From a checkpoint of a small transformer trained on Wikipedia: 11 layers.
Each number is 500 + 40 x the weight over its row's rms, rounded and kept within 0 to 999. Layers, rows and columns count from 0. Numbers have three digits each. The size before them is the row's rms in percent of the matrix's.

# down: layer 6 MLP down (transposed), 1536x512, rms 0.0895, rows 1181-1233, columns 0-127
# up: layer 6 MLP up, 1536x512, rms 0.0746, rows 1182-1233, columns 0-127
down1181 101:488519489531489523435464510518500484415463499588529539493478390517514531528530503464466472456535488474497449505485511473485530469512546473483449505536550473476544478474566574507460484576498525521457467482547538528519522423529465593491416465503459474490533547506486507467511495492477530506535488416526512418556491496555418524536583509585499509473557528548508574429512450461473445538471
up1182 096:551504431461533449542439448407506560557528438511519522460446467467526533616505553521546535421485517523476481494516462557567442526577497499414506465474542479511490547557483465551576451482516511455512527546522493530539490492554365590477542575402468438481434472521530493552493468471502481533474497504509522489513493482535561456471498466477508537428481475543488508538529509396570494493525
down1182 098:476449474542496500462530487478463460547492555474554549426452455435489440484499410464513441475526426536536515485466588488503504487508426563476551535549482521485514533455506503527461527496507485543488484512488544464502440559459489521468510497543546486437501480561463528521514557520503506492475530472440461550492490476474550503502501523573483479533441499445499488527539571417528537574527
up1183 095:520531494502445494456493486528508495532566523488509565435541546447497535486437549450454491534487536490515535602482533487522503507517470471536493510469479415557528560561502483485456469513523506507521504599488530633546527471467442515562554472472471516560480496496451548542499512465446472443545561532547513396573483505515490561491510466518491472501569479409548462464506485530504401518539
down1183 091:475479559504580459540507519431497494429488496522494550554554485534451539482502517398479418423535436552484475516531561524422471526418469539470480532469444543465479444442531512545529486427476470473509487402464519473529552478503481501451482486469521498515464539501527467523600563577532501488462511430545569558461536510520468440458499471554563443485430485539461470478559531521511525504530
up1184 110:592517501424532507478453541512483502542491469553524465460457527593471514442434498481497504525522477491446487476473528533488493520549489561543502471479481528529474482492528516539451439579467466469487447508544487486456513490535515527498520475527507506423574503457488483479503472529427465480471449515453602553570457508512488482482502456472514519497486448507496455515499461538487515455500
down1184 108:572521524484521458482426544528541489447481463530547492529540559468495515538524483509540507522449547470452492513469542517567447468529516566553490516452457520476489552456430467623522425504542525519506468464505478466535557427484489494546504464446499438551508447486518437500488473454484480456468490504510553505488451473505453581541476498536452542475489492554544451577542495485557502495507
up1185 102:429398503486490604489526501548507492505465585467467370467476440560527548516487446573517493512450549550540494492504555539562486473536475515545531505472525501497520495493520477561509468464532465563544483532520509480473472515505476515517539510441497496466572538562469496458489520486484521521436445492507440576504418530551589440585527424527547480522513450486509493492486420482472550514510
down1185 099:535561556491509439475468391546503481446477495523474478514585515546485518504507462499427608523548461505543472534503496485464501461495590464521532594504593502479518459472593539478529563485530472533489520461463515499479575507523519488481525570478463589588451543475496493452475467533527493487468478462469552500501576542462461510445475493533464593470464460571533532523461535400486464498522
up1186 096:490474504421438471561485539429462508532461514512588466531458432459461581447466542483525525466441521448452513464507461459532552449477448584503462508513497510544450468502475480574522522529524485469557539463497556507514457534436553554462557483452462497493480545492465514484509555410462534462512488520508513469520527562517481457455484509486519539525464520536480589482462433440469439512553
down1186 091:536525534492589548464507488545519555492481506478411473499465463499490485506458484477461632517521464568524459478535476592495511528485450442589451502452540421451456536545528510532510482476487449507501498461512456458498507451475523498522557500485528500419431537509475538520509485488486522546539529391500436499508454462455512455521530518498408458515539530480504448472474471461515543523598
up1187 102:518540455453457539491456528561451551563541474584540547521595508478421443488538475517508525469556411453472441475609418485473512518561466452565489560469469575469495523475527443558543513477511505557455431487511461555536453524514549559463406529441590473471511485499539430442473516520471499458459534469468508462488553517518462562533523483500428452497501486485573527448490451483471548549535
down1187 106:470528456517475537534496463517496435532376471458525510499513542441528389514512563527529492519485549583475526459511508456430556471489520475504527551602458551553540512577482503486482517442629541503513469429494425497463511472569548590497524461561566504497471533536525511491555437557517444483460504516468486447468513515461506520559486539551524575440519533468504567460464490502475463545495
up1188 097:463467543459477528524467608517534528498365538427479501488553444533491486497521455538529422558535548519472528534488601544506494424422464439496488519532490428431481514543460496451497481478471474459498567540501581541529460481575502484485511542489506450474476548537492558464554513499493481509476476543422527503455494478466512490509483553433582543545464565530483402504505519488469484487448
down1188 103:466499487532499502473469531483557446453555564517499471527473478479448384491516528454537360510535441564464512549532493456590486495459517448486488487472533553559461555497507492543472520517547554510528463514432479538518534441494354485467498529442475536500446491517540485476477474529514529503505474456545454591477519555533503494507431525514597488475539507554479497495514477438528520455542
up1189 095:492455563552436656496497525514429479466558519487510470499500590490483484423524454465501534501509533466479543509497493557575511497533493601508557529499478507425505502545489531508460504503471513491457561525518529474513515525510448475495478548500502476516487489406492525539481536503506539537475539500560536502499474500550460521486439565531433435431463479508581460475539487460551486518496
down1189 099:529549552557507571519441528492501447521474555484435490512483541525438455460551520443485616545530528491470478495525486447511415485482462462474525591566521557531486526527532552481516447608519455480427501523470550501533523546500485521583507514459420478445465460491482521483507509433461489570500508485598577462515464545541563469527574510542534504518474511540506539490512469500523525441457
up1190 097:473525519517476452401503504493523604498527521511423486501554475520558400425475512435535502459506490561542450433630545524502495425496481484491433459487528484480518493504509451453492500438478478479482407532535563436521509491515472509398451504449437497548479493485553506559529407543502496506449540513437478462567445572530528512468489457549543512522515509503453479526462517472507566516474
down1190 101:515517476490516527548519546485444518457513503504515544424508448481475439503447468497520482575480502493566494499471498522499543549535493535480561461520533482526469521494481471488526475478445583519526529537494377532513534524534545537531476449498540575576491510504490555508522488457515547456502429559539496496522467493523480565570436455612444514493523553410519543526429471526436510491438
up1191 099:479493496526516437546547543533485545477424579377534499551506554494567534435476550526390477487495525549484469519482529518553535402561488458503505457522452505514524509554570486463527481533503553565408525590547491481502467476474536505507476454473501545474556483515520527510514510564514507570473548519498504494536616464481523525499560512497570487419505569501474565474545475476523499463482
down1191 095:483479488466531513523467520477439510521417522438473507483501548471518522461530415477519550472507568477518414425473465493487533536444534477519493472472449536538593472529469482484532546499555573509523537560536503529562596484499517503546555430451506519420523516510459460573549525497556474505448540496622496506588558428490470530489531464522476473515428578445452517477578520495551521439461
up1192 113:521454584572488411527517432461525408564487434570528587515510499541501425518430519463498554456549530486491426505541487480447574467467474470501517418495567443465477539504518489540473498433477508479519431549494572447494500539481482505481491499448497516465503509559530559521503500463534459524517435518512444504489554492500523501477494510521533482462476557541441461498529504485429434441516
down1192 113:489535525505507402511433520481510491467501501582520460493481454511459484515512529500586529562500441469496446489567540457500523501491461461459400467529517456477583495499472539560473467539474402444448480483472519504514516500495515509517534469548519479479546587528499520504505473553517554493499558514553532471513546412496525487484546477505481455507405554493513457526447519499423484495529
up1193 097:441449516466499569542589454452466467497559470513533497497461460438467490498428515509514470472554552525531488499584507446546474497522565493498436489467470445508426479497441491494578564500461443526554453411519465508566545469470448507558534511504511495425494531482510575520512520441515467447546543512409480480532515507530572518461441503503568507516536535481500521469457545482518557484508
down1193 094:432503519516502536505420498545510479430486445492512493495521373509474583484494534452539526532567526496434516533461516502427503574499472572500530438524430523596582454482624534563495485478587515456473524564464474525469482521508508443521555406515501433523476477540450549542401445496469486515535475491448466570513489524570499498521596487476479466554563554453416469520477533470489453476443
up1194 101:518553508512464484417533469498488423468473522512522525508538422454458517540530473510516508526525528498504490546479458492522527469486540401517595513506408506550515507554546532512518537531455508458460457514514480468484536457487537431558488497518519489502461532459501449513431473507453487544540580497524476548527525549456507569435474474491504429555529433494481477547530485520483568500521
down1194 099:577474464465526411456512469437538528467514503441463491535511522531500496596555531476516447528523481427419456459497481590492547540547543465521465463443507447463517527492570509477499528568581512547505506498574463502491497474560490556471483484478514530456424539426586504448500526518471506427476491474472450439511447506533527442507466505538500598471516431472567476519480509493571493518493
up1195 094:542515503486465543504421455506529534504465508536543485519510443521499448470462405541535471453519457425517544588517476586495538514472487506491478472465460430508487516552484539536516523536482480557552461554462417538561483493422547467481421488448438494459576529566528523511551529427540469445444469442585535521488476456514444556505539469546497484533477461404548490445571554440482556487487
down1195 094:479517529476547481576524552487505498428500545430528488430485572477449555529492493453466448522571546465469432485485528450478476477472447468494553437434502583534453476511535480506491481476441519472433377481546523428542492526509431519545540462506528553518514487445556555446481495583502508528482490568463505502462479541494483442471554550542595514467521518535522507527531525531508542576565
up1196 099:519455531478509501510467468535522493514484502517537496498484551548469448492494525588509477453496551473509479433565427511506457485510445475546493518494530484498505523441462589559511387457475451432453540466459509484477501583489514494446535493503433570464536593546476445539523510531473486553530503538524582515457436521520408479542478536524578478465512554506562555485484555496494537519474
down1196 095:588505464450555469424561504545446433495491474495517492477532482576444471424553600458538510472509453510496525519467456521531458546510438440488536481548519452484567536480474524539532579549423479507489460402473543493523437486458505558580574527488530474503511508532554500456563436455480477553506541453533493456463513463473574440496478521486440452554420449556413485551471427514408467505550
up1197 109:478494477456518545504502502532518484432499515484483443517501455524464461513470492543591472532473464520506476485444442562478500520521492498488415520520518426526463541568447530467469503469495567471481523488559515495486501474527501552469467483473491472493516488562513524486512515503503559571521515530555507528552521561449591491468526541466496427591437480564453479610499468514553567487527
down1197 098:521480470524451528501493529506494490427535498483489518578466457420500491456537496539555464464457441452535570460514477501546501504472537478538434406537542488504436501570452465489462507586511467488540521476543551559497559570506514473466465542535502482527544486532470525489528475526541517493510597539537443480507544470524548498496458498450426500505446464508492464614529486447473489471557
up1198 098:506516462471518462466536502470537439432480478486536455505481529511456518457558555473478516457539539546492522530566532450495543462553526484510468390534430518449518456490550480540493473481464482491462446545519402483528501470509516478522539543500484569574501467439497507445530511500531476548499529525447553501499445501499479525476497442410608452495498560487498449501536457559510530527469
down1198 104:454574510561441516455557492498539510553509454494499546522490526595453451491466464543531441479499452524499554457531518477473502505516515524474520548591490522502440458546434505510458486485500462525519524565493488483507431538517514532509528552577548555532460495421473518587551498504481491543470484498522487467457500473532472551451527478465446482483567556436490462505540512437550523490508
up1199 100:518417488548527518536454491468556499477478453535563472514504504483444559475509498497517534444488499613577427494530494487441429506471427556514570401516506528531503489494518602510503537561479512430492459566521495565548547489575442479530508434561453518447468481454508515493481492541409481476490469496514518511484497522544479520522508567436514464510444535527604520448520470571571444430523
down1199 102:456465489505535502484435465483606460521588528487554575439509524501437475522465488482475592456542502564458402503512470516528528439463510470495456464449477557582505537471528503532551565505523446506494509528491522517420535541436508535542480435535553488522531503507462527494480508464520506499509443434424490456527518521481529425505509454427482518472536596497567508508540474518441550487483
up1200 099:539609431460497542467513529505537464508483515445559513540475482492498532483526502537516556484428525528462414489464423497451473483499471511517506544534491519551496512506550396593532470561511470453402489468521487469521542470506567551565538516480498529450534535524499545513525504473458600530459526481470533422469576455464503547436549578510559490516468421497462498567461507510502538445526
down1200 103:520399464487461479490473460489517499519442554570431533414474543512507538449504511443534581560548450461471465509546509515581505492483482577521525489472526449422533484508477505431525483554612521516487484528526452448496571515530509473560539482550581551423518395498503569537516507492484487523507501530507531489482491576457572533441575493487496545477549510502485531431482478507455598496425
up1201 101:519486479491414481479489545444585487522534517515575509557560548521495510501463456490536436472518553483496511471484522626494500542519485532596489466481475498502442561535410383514444519533462494447508580461509502494509445452482582549508460482494453507544461481525430501499463476527547492495524523517495498507460578529524468485510464485409543519540499528493516473410445461535481501560468
down1201 093:513504481592482545492580431483464551581518538555431500516507526547533522584477453472496395562538510511469499446462525530512492413549511477496586533528483484462506503500488530538507473496524432458474537494465467475397470443493447464478626486543538573577528529434444474501496509511530514494508512491484480488480483519446429507522530454508527565572494547497489543486555475421460468452461
up1202 099:513523496589497506443519546511481532478557526530561541549519559535518511470547526470469509454501535477424417517451442515519506462508530495501449479573490510490577512505574537564498544595523481550464570460525475513462479513419506499480530524514464510536582478534487523492446537449574556599513435512480557478472461539461484501548527445593516447472538524570538525485538502553517566495498
down1202 097:483471525500520487499458506514470447468506495552578474464480528492511516369536473467530594522520456561532472521551542517501500560497428492558482528529485511452552522486474488445508445495534541409510496473564517519516502478455526471484545452537472498470535481432485462499502485542443469405550500496493486557452608489476540505533460513461473498462481480476567562601478445431414506563567
up1203 099:479493525505499497572479446507568478415478561521506528485497441484534427442510509517508535424567509450532541568443498514455521505459449518516471515520532526499506512527417501485483443546427473505499536517554531433417512502495451500562469545470535495458443500529497498557452450513527517463504526499447521527532540496551495545511544497546504523562497533504503517479556517467481492509536
down1203 096:550551520500554482475544477528538523447441492489457533511448473431500462646491484485510611461597470537529492467390481491508512467501474532456546527544499535541568478421430493552575585531527568548455502491424509512494432498536569464539437483511507496502530517475489573473443510509450502422575475530506488525550516515571512501541476497533466475501518414453440503596476532519510457488544
up1204 100:526477501486519489495488526423477497449551463537517472454460432518484517433499533460469484470611451543591467525444458527508532521548437542552517492509516512454544467507526451549485475456553483507432494558507441517458498476529552495513541418464413499539500559477517498481462514518499453493559501479590492525530404599519479464494448520497525549500446453460492548512595504516429473516515
down1204 099:496540527468556446522472519492509453493486496524474477514539454443502516537547458507489603493518548531473480492445467471481535487449444494501490569459419534566478430443494508511497466487474533502532521490502457527519526521479495508478503444506557525482513524589493511469499495448581539435515487547494547505475581388432514463460519479524478530520544549489509430555532501554512569487526
up1205 093:441479527463486491518544484422474529507501520513451477492516473506467512520516489505533496505519399498547480509465511412620469545554493503534477438344555576576497544432449471507498562454501515505529558563485457435546459508458422522492491513441481448540519583493548473442520519505552478437438424518518488531522506470528464421554494477496559528538447474553485491435468495527479511502526
down1205 097:468564511506501556545513523582482459433479464571555485508539419494553521518432507529580350499485544458411484439619555487459548519505514480545479464577434491533470471471470469475518444426537456519459463485525545454512559507540431516462504419533555507425533510450516504511486485526445429545542470461458475487529516522503517556546457582494534496528484518477530538501461495535541491488535
up1206 097:540527528456510484558541476468498469567567472500526506475444434458478518527441487448510582511587442476516476493517486464470504498554564458462487517461500562490480430450492480463523497460492507535475480520512509428481404512496560508469497525530433497571514535566538481510502481466491593480453490624523535519500543433506412421478496533521435508519500514492471457557417533496504595540509
down1206 101:516474497502482523505508508566519507544532470447509489479502529524529450463584445445518591551490498470453460509536538480513473464534392424509411485473563507535541532439462496523458485510532507523494481520458547537397512554517503475551538507507510559496540525540534495519557451453490508496486540497477459490568548471521533485520568462584492557548452480519440524526554514471516484468491
up1207 103:493473522498473508546467474469551563453490475495496432450510382539527516510483531540463462516483589479536532449512527393541512552439511501491475518479501438510479512425521507528524511498493521494509526528496504450543567519492566516508559570488514509420477475518536527589473533486503431572494480414481543531509503480532562552487461495577511507468432437533516510459431533553556460509477
down1207 098:468485477458542502501468480468496537426520490494431523536494464544478498524472483515535455463529484415552585474469565515577456562486483560514473511503470437534513548436455555466552445443512448506543428465448481453485508504492523397544502532473481517435484584534465521517429504499532522512484487466498549489517571553542525561533441521494479511460491553519419422576472476509490520500568
up1208 107:462537579527512529538504552567498496484532554552465471467500410580584478524546510454499440521458459471545475517471555545393577476521462554473554523472533480512424470495504444475540486518431445515508449460471547569548467471489410494529568506542516477567485612522482493542464488464510518427555526534462551440551466527515547455407491516516466484494497496531507480469552542490511561519489
down1208 099:574415525503447450491485559503478497525543468453433426469510508544535475561470548493507549497497509494516505483551467475494544477520563511487574513450488476498544455465528452441531425532492478493450472450531502543489470535523502509433469452496509529521463480538486499465491476463453454486498511516607521482521543470510495545530488504519578477532513529520554459514584441521497437496452
up1209 106:516536499469522560496482469500473513490481487474489543510505480445497509499506474481447530567533611575524531519453459481460497457547508542504429458519458492416405493572545479494465489523489436460514423457530501467488534408502450495496449486507543507513456529533560535459528541468461496519566554491499455604481489512453536395504501486483486469501550529513426511541510462493606505528514
down1209 098:523529505533559529499494498557481473492545527475524532497567534506509489419481476511472617583543565489532482563500546489505445554436470477434588440539524576515448452472523454540507556530432543482500445465542581503470523471557455530517496457526520589509529470519403539579474549495505488485494529501623518534480455502509540436412470461483467453478507533494457492528482527516579450564500
up1210 098:538566445483461475436541424542570520484492572570429469443453513540556462518484546492506534506482485533523464474502476545525533507559548500467445515525538494502560496561482494492531511516512491510533458556524524514481498508553500409525490503431460471459508538425450501527413450533446533471541515593530443504503501542465408501503462493502492551520474562550520485484531591486478496469577
down1210 103:574483482466552553541520491519388465468491448548505519527520489472505555435494513543547585533463560525453536517500467534535534581504485506537456427544453488503501516482525509498520550512464493466519522502574430449446487521454554474543501470510503475482497446534514514585545487472487471490502414502553555456508432498546506505569571530510535532512479508483467573506523468482523445502538
up1211 097:509517462544545510470490472482488474513535498481566522455484492491544458440539419494513413505488400497520529576495437503509503511464473445490490413466506512543570547491492513509472496504479442485559464510526498478499449482496477533507496475468503466462489515502453473546470528473447562503480529482514477486475537421558438475487486486508448517425493436445490508504515512496515459528489
down1211 101:534544478444417458486471522506561461515560477488504510465489472517479534504445496503485650506434506484457499467508421536543567469571504550501538480504526506502506466549588485504542488488520476389515492545479516530504513455473536489547543503529473542464465512489512547446546460505541461512524475457514491502504387511461447515522451491526496450539515457501492515479444426516518500485474
up1212 098:537485500521424517472496495536457491444554524555493504478515518547495542532560498462531499439509504458484514489546536518495447527435502456494513451514555401504508527496577555458496485456513573456567476587512451420550470512458525520483477517426489503441508542443518445534440494523544458500401513519495532505465491560471514432537504501506506486456409492491490521491510425526492520528512
down1212 100:477505492489485505478507487493554528469536496496474423451561500497495446577489540456451480493527481509500563511476426466483522455468502496466461582549531490497461491539450519423445478565495527541517471503507501455518431497555488549421532549525556520552490493502517529514550501527483444494507477488525552473520489552485510530495464503486520513525471519511485525544534452471447544552445
up1213 105:497532419442571400527505592574471465457500522460454514488567509519515487503492477482559433439475485569547502502558494525545523563514503446454458523582501520519504483531455522465487505443510468559464506548504531528543488486433468512507479538529455577454502560512505473498524458501489451513503532489499473468499481496402503409570546466482501486541470495537446555517478551459495394486465
down1213 107:557559414500540463419479476578440448499551549462466534475559513505522567452510549484554477536498516574532583500506539448494494521496426529443458461505516494467610468479497510444491546493572502493568469446462523532444542567456489526521521508496457495505484477517504529431463486510508546534531546503479455451494462460435530541541518551438487497486476493539509525497537525517525452556527
up1214 095:481488505568606454424516531495434500533520444505510453446500486557525467490477456551554477534539510502535451503542541472455485475506484435483552498469462488529457425526473512475451459491478573491465583513554484466576567525505465441473573499529541485460465507573451475529417567493522416545450490477414503500459441581502520427546525433501471540497582496580527506488526555514509507521515
down1214 096:515501516435478442539561459482531571460500484446581457459552533471545538479492478510552497477469507509499534487516494553551477515428527539510481493437463534479548591463531531493514468435606534532492543509578549436494442502508496476417491437572502543501436454526559472446440508445478487516488446434613556522475513462534513474501460558458505475498515469501535461490511538512462444492529
up1215 098:499454443468496563474518488464569520453458475523505533554439443479536470508469543491575513514533478602500505559565494483545462516498579499573483490472512429520498551553558676445521535515561503458496567542516467464436508419491567503531490509450461474512505556532512532509518500475496461537521462496485521510495507495534518469552448488484517394496566396530551566491444425516507481463478
down1215 110:504477522464529512543449579484609488463506478500535548468524535547518498451504564533512514500499492570467563446518405467512455394482516475486575487520432475519523516490510543547461494488460541493489626511550525521414521456531453528429511569591473530474535486467551509483538460502485443592482547454499516518448476448439433566523498495559478525442500473462487568558487511524474529457493
up1216 103:438484543453559545512516481452492437547511449517477454560495511467538531459529474463509575471525460445561428552437556535533518497513545520537526462500528426458570544501458475498474511521534433506540523491535444517471465409537526482572449485524446510455549547529572485532560508545576382476496487510555479538538469565513465424510485488570493462539532480534502469466516540572423495553565
down1216 106:395581491501439494511495493450500490485530509508484461448444471501513461471483383446507528464487426522514473513461516400545469546517536489534480526405527556484544555458472507440494502512517594492457526511509533522516513522539580473543488510441489518511495521497518541455473469483548521467454500485483472502506498447543484526454412477622498465539507455502497509469500488534479502472560
up1217 108:462470447487464490432535517484550518462470460535552500456488545475487464507506554521498371508530538467543400525470541495497490462525485558525548504541469520512470555527488508425503435530504461442549534529465539443488537490536537596573485585499509493509451560487481501473486545524420559498482491510541441526546539474500474518453443459485522486459550440549525485416434513551535468571523
down1217 117:418476516510550482470536530501551538495487506477504467464454486464527582522500601564527495470553477479501474519400535456462548537478491556528554583538483507564513510474423525486448480433524513433523558598570554508547480462536529499481546514509492533487520577468422504515547459570549399523557526477582470520554416501506475461489519582430557559465498522502514519522506472475480583488489
up1218 097:502422522470537512417577517524485477465563470508444519473432490501463553511480541483552557454459516525508458412551475519486519519515453505535461436516494549489560442536500495449520479505462531529493449557486478495497515405513504561524491451488495469544465484536567556557517481477489544483490471557449530498528507492487474488524490539498445513543502532471484503449488435532505476477407
down1218 096:472497546481524584556544509551542519492458526526566429517536471518485474503573550437535588599498504477483435554488547510533438459466498563458548473484442537495487455511434457475503541528469532435518470456501444485489486506516515536484443495526500488466432492430495526461461469396574386532462480506504539483493445468527479504503497493552520558500481577546531495545540501523506558567482
up1219 096:532485497456521463469548526482507565482547448486511548568559419550492486530475585451499416524521506597509501458476546489495550433541473467551474575484468494516563532504538496471526477471431493473514514557485541447534460499469548519515516541483524479473524472452479549523515488518511505500562517471521421483498457445455537501560478481513430541491511476517468486526524486409429447548483
down1219 096:466516435526473483529549513490385518507490489547503524513507483456543511422467580484602538466551530518440467530470508435493474505442448475528475506480469528491547460525492501500470536480488487454499559511451505547502504506540500479532562526475507500509491452455528513476514482513546437561460531549536525529509511538476583489537497471551431522565505469402541471487536532533492472452555
up1220 097:519498508546506468487543555502483486511486524525471442510525507546513490527523515507449507529480441455462511515486508516536543472592489509534551511543558429545508446437460510414594484478532480527418481425526552458525499464529571528506497464469527524479569536561440478512522432511538509515542470502466477567509525487575511440572473480511497470452477563465464488467380520490477521427494
down1220 099:483448421505428522480441455503502572518491510484444537534410446443502520504539424492518537501512526582534437535503505551517470466500479443501442506504476482475568468531545447494499453525577483503577470541552486503509535494504507543460525462539513512463471478483541478442448538563478532468511553519572449495489481392479488503496469519546541463561512449439507550520563557476509524519538
up1221 103:489486495472516584483506423574473591475452514550516492479510502482472481509532529525540621448498475454473502535493507486487531524483498490479488551470596554550487448535479505499536527474515571561445513513553407493491450485469481435521421502405486408538466490474529588486527549560494474532488513476486520511521507527487444359567491479494441515534440478481494542481493492473498473456536
down1221 109:498483502497524560527441464529485490508480463450570576448511460544533548505499457509438500556514539490491468499446518508489449434493529463470471509517597456538564459547470537532496465520518495558513431511503492458484445451538492435506487528505507490480504498423448539539402574432506497553514521506503514489495461486480494482477481593505480539473502480563553533499479513548488470447505
up1222 097:449472488544437477558577495490531492501465513509490527469561498537537480495475488535554482473498477536477528548507494511521596495530496476495513526500434509475478486505522482461489484428525482496549497494484484532512497455507575456492533425462536523524472526490477465523555460449497544498539460579465492534524537498436520490393484450532493454553471515561544541496449460465488493567485
down1222 096:555478545533469554512441493456475489517466619554506438484450476407479525520498501477525501413547468523470544470575555466467483482525444547509479413493420517558461497548468523503531477501500473522427457555484552485502436533548509529559527515530561553471482575521451506473569470482562485494539472431495497428524531474521587528466506524495508490503524488507545469450551408570518488507592
up1223 101:527503448533468488544505542573497472466478505385480443467526469474490502479519517504579595506521554504467510551489513558488546531503512470502516489436559522348502449520533445473543441485451546492485508459527536532454434516550494563500559518467492485473496491508461454595517603598518516486472447490417504541498566588521506453504499553502505489516505464424459481548549502491527519589453
down1223 101:472521491517554543522467526439538528487508420542496543547506470499521521454600501549505550502512463451428466437506528501503490536494465513516503506500509552547447524485532500519428484505412397522501571549536475520509422496564478579429458602549484421497540507520568493451498494531507479481499518482494481472509610511506450449539497527516521496509544548509446501478515528460544475520512
up1224 102:558516505516523474564484513471452495523508500534461526535580466519528492518529530552557421572572473521513545494598475510466565462513457471436518561496507587495502458475560560543439487462413453454517529476561507480495522482501481450487456468536493482537488484509436477529573490541527521485500428513545521545435510486495504451495533551517475506563481541463555526493486559466485420511557
down1224 099:508540482549539461495460462526493465495474469491514580468529538474530445546534472529499389477535478478531568521503482461434500503403529482520518497539517558451481524491510477515485585530535494491584508518470498507548561552480513498552543501477462514408526529498507523487449475436480508489587568489524462500495491529453480506509517525513481469451525468498505556507471501476571500545471
up1225 100:486540523507446459517480500481500539493582465512563555556577470515451489466496544436500491489471548503513548536507470441558548530521566500553535535424485491504478463529472575571507495459434502477444428490484389474543454454532517516542539483452534557470536463412486540506533535394541388556536543502533501481510427460503476518433502513510525511478488500586490478537520486420493540567510
down1225 101:529492519523578504492524428517528522442413496489442442558466531654486512529525531529472501526479573518485472517547542560518472498508459481404528545518515537469447468461550513502495537487451456489489520559468456473586515498554467498455565496505511585497497491535464529485540493445522517483509534495492431565540515480472515479523524483419491509603502513448493462480501499521541570534501
up1226 108:432477479517508519550545543471494496537543447466550540514444486491466490498509437534590553458607456563498497457467599559496504483470532506512484498515528543477440507503542440510430557462510582455476469442595574484547421475469443494457544585538566464513455514524556473485444495474557576550465442451459523500447530452480463489493535528448547397561498550509532552448544518560573469525411
down1226 107:483497425524505540418519501533516526503476421506498493485488490410461471443589596486535483540537502572483559502443534489503394469555561501520506494503516507567473492514511469511432475488535584490608517440438491540530450449477523479426513546529462555489516487539490506491553584537504463523490462437500481494567558517485499510491506552464437470500406474505472541424488504503540513550472
up1227 104:489489487472552506460501505432495421502586549531556574508504514535512560504481582472556530500434538525492552529464490509555538528480485530473469460527533544548475515514485477514517454470492525513485476581516543505506442532564526535550489486447480503491570463536476461501469460479534506500504550500507547494508511530483524453529505526495519450518470507502456505513530444456534469560570
down1227 104:516598552527526432489510491470452509512523480516540528606539498524445556591496497470612555517555475541470453512514490456568483535513471534497503426529495496470492535522489519562531474479476479495508518549438453463484534504497540451463518521476476478505461465558454481553409479497506470472481537524511516471454541491499473517499561552511412451483452573493495502523456468512473534439484
up1228 093:506537430548529486518508602558410486492504478559593551486483440516456516479490557458463517501554501520521504483492498480514540522478459524541477483436506535490507484536485513476544479407497490514491523494522494498493487611477509579513437536526515531523499519583522547480565480487501476474555529469558502511459513515502527530552482505498562489542527577476498494505550546492455498526454
down1228 093:514448476476549531501441539502540484493483560538503518525442434517481510495513486555476563494551461511469520524454466487455473477528506502573515515490519582526469597473482521487501530492589536486529485508448503540570471519462482532523553530489453560509480497473530486487477542431534476470540455520506541402516505473514456466486489541501533523481467474522419561538508472546448497549467
up1229 106:539487496465604545450586451515511546490543495523469443496507466470534478501518455461501508395488478556513541539491517418549496504571472446524527554497561510509467493451474551560535492506416433450530463501503531536503499538497490530520395464404511482483556583555525482449558552506502509529479470531503468511498465584513445387514512525565511515476429510408531548594473464456529534431451
down1229 106:465519435473481478475503505500452479433476512594529511492468456377548508538515487544450501501489436510513508506504492472489524454482476459513524571528544521478569469482446493548524456448428458565457520542549527473511506503436499483488430498485456436587476591540491539587501471535507427470493509550571521432506533488504495476415508534521501439535570533434514423490511523412538516469500
up1230 104:503538477527455521546486522422564463504439480464521520474543477457502583495481547504505505469523516513531410565428500531466495511502521476488500468489506479519493586480519538502558586497512510490454583503564541484411482520471524471448505487509479480526475427516539550501556477610463463501493490501569511585550469485553508497479421481490544510502523492442490467453493471439555485472466
down1230 097:537541468461444526497596471519548453499483496495440491478487554585480562531490501500580563516522568480563376521445532530508484567545478452509527440505529543479512420531496517517534466513550525474491534526503496497437505529484448503514549466462515525532467404527443456545479529459483484519568513493526492526471475465475526459500555449582504426511545548471557568526482523545527469470456
up1231 102:483469464491480503506534499527481476452486531585498465482533558499495565511458540497476511557488443482458418494524508474482537497524569396537489504473490479526501488490408460459452505434509454482390507513529508513496518501499439511503457467489519480520548486460549488491437463632540503481440484488506517456506497479537519419442472511542449536445558503502471485516519483463508488504463
down1231 105:501523531564541554512527498502525479480527521507471506524496450524504504504429547549493505480501550534570470505557464431469623570460495515522481530461573460500471471503472446516471477426441459471515465511496483516530507454489486439515501504505530517473491536487508498499486475504476527543583564476504512519524507475464495508497469467483531435451429557529490535566502514570496456490496
up1232 096:464510515539562530477483487484526526453466449479519427554512495483479397551486500463533530451474467515490519466492486482526491430518473495494557474511477512448506499480599445504564492597465503482442514536495503459473499535535472499527467500475433464448510492553487526428500511515550555444514557442449558448503440512510462473485570475478469541453542455551491505572486499429506486575489
down1232 088:565575449550468576509444443453542470483472458534493457474485489516514531485519501448449517455512458483517493456452506527440498493474511503507487508519477514520618494567510481522592485497534477500533512458461468452490494524501536495540487580549578548585436445550554515480514503503440547461530569584534497534496495533575484505460543502517541469511433527513468504531448433427434472520550
up1233 098:469566519463498466524509500542487458507474434428492477460443469460491497485502510535517461516549467544537523448485457512484559542472472507517463525535401540533486471468534518500537516487554467509510533537494464458537500553519521567490500486504451502550474551475445427485495518490549510461491494546531560531511430478560448484519567490496523466495513479511525519467510522482508497475482
down1233 096:487518502458474503449461499468504523512522566468535551495483416507435557459518515510557558515540433469467477526478464492518528447554499488501566566475351415451500501490531552436566513530492445494486446482441493504453493545470502538441485488498529451500494458508556534444478468459461468513502461444560470425499513476510517486478471536526505485528518499509519458486525416516472476524499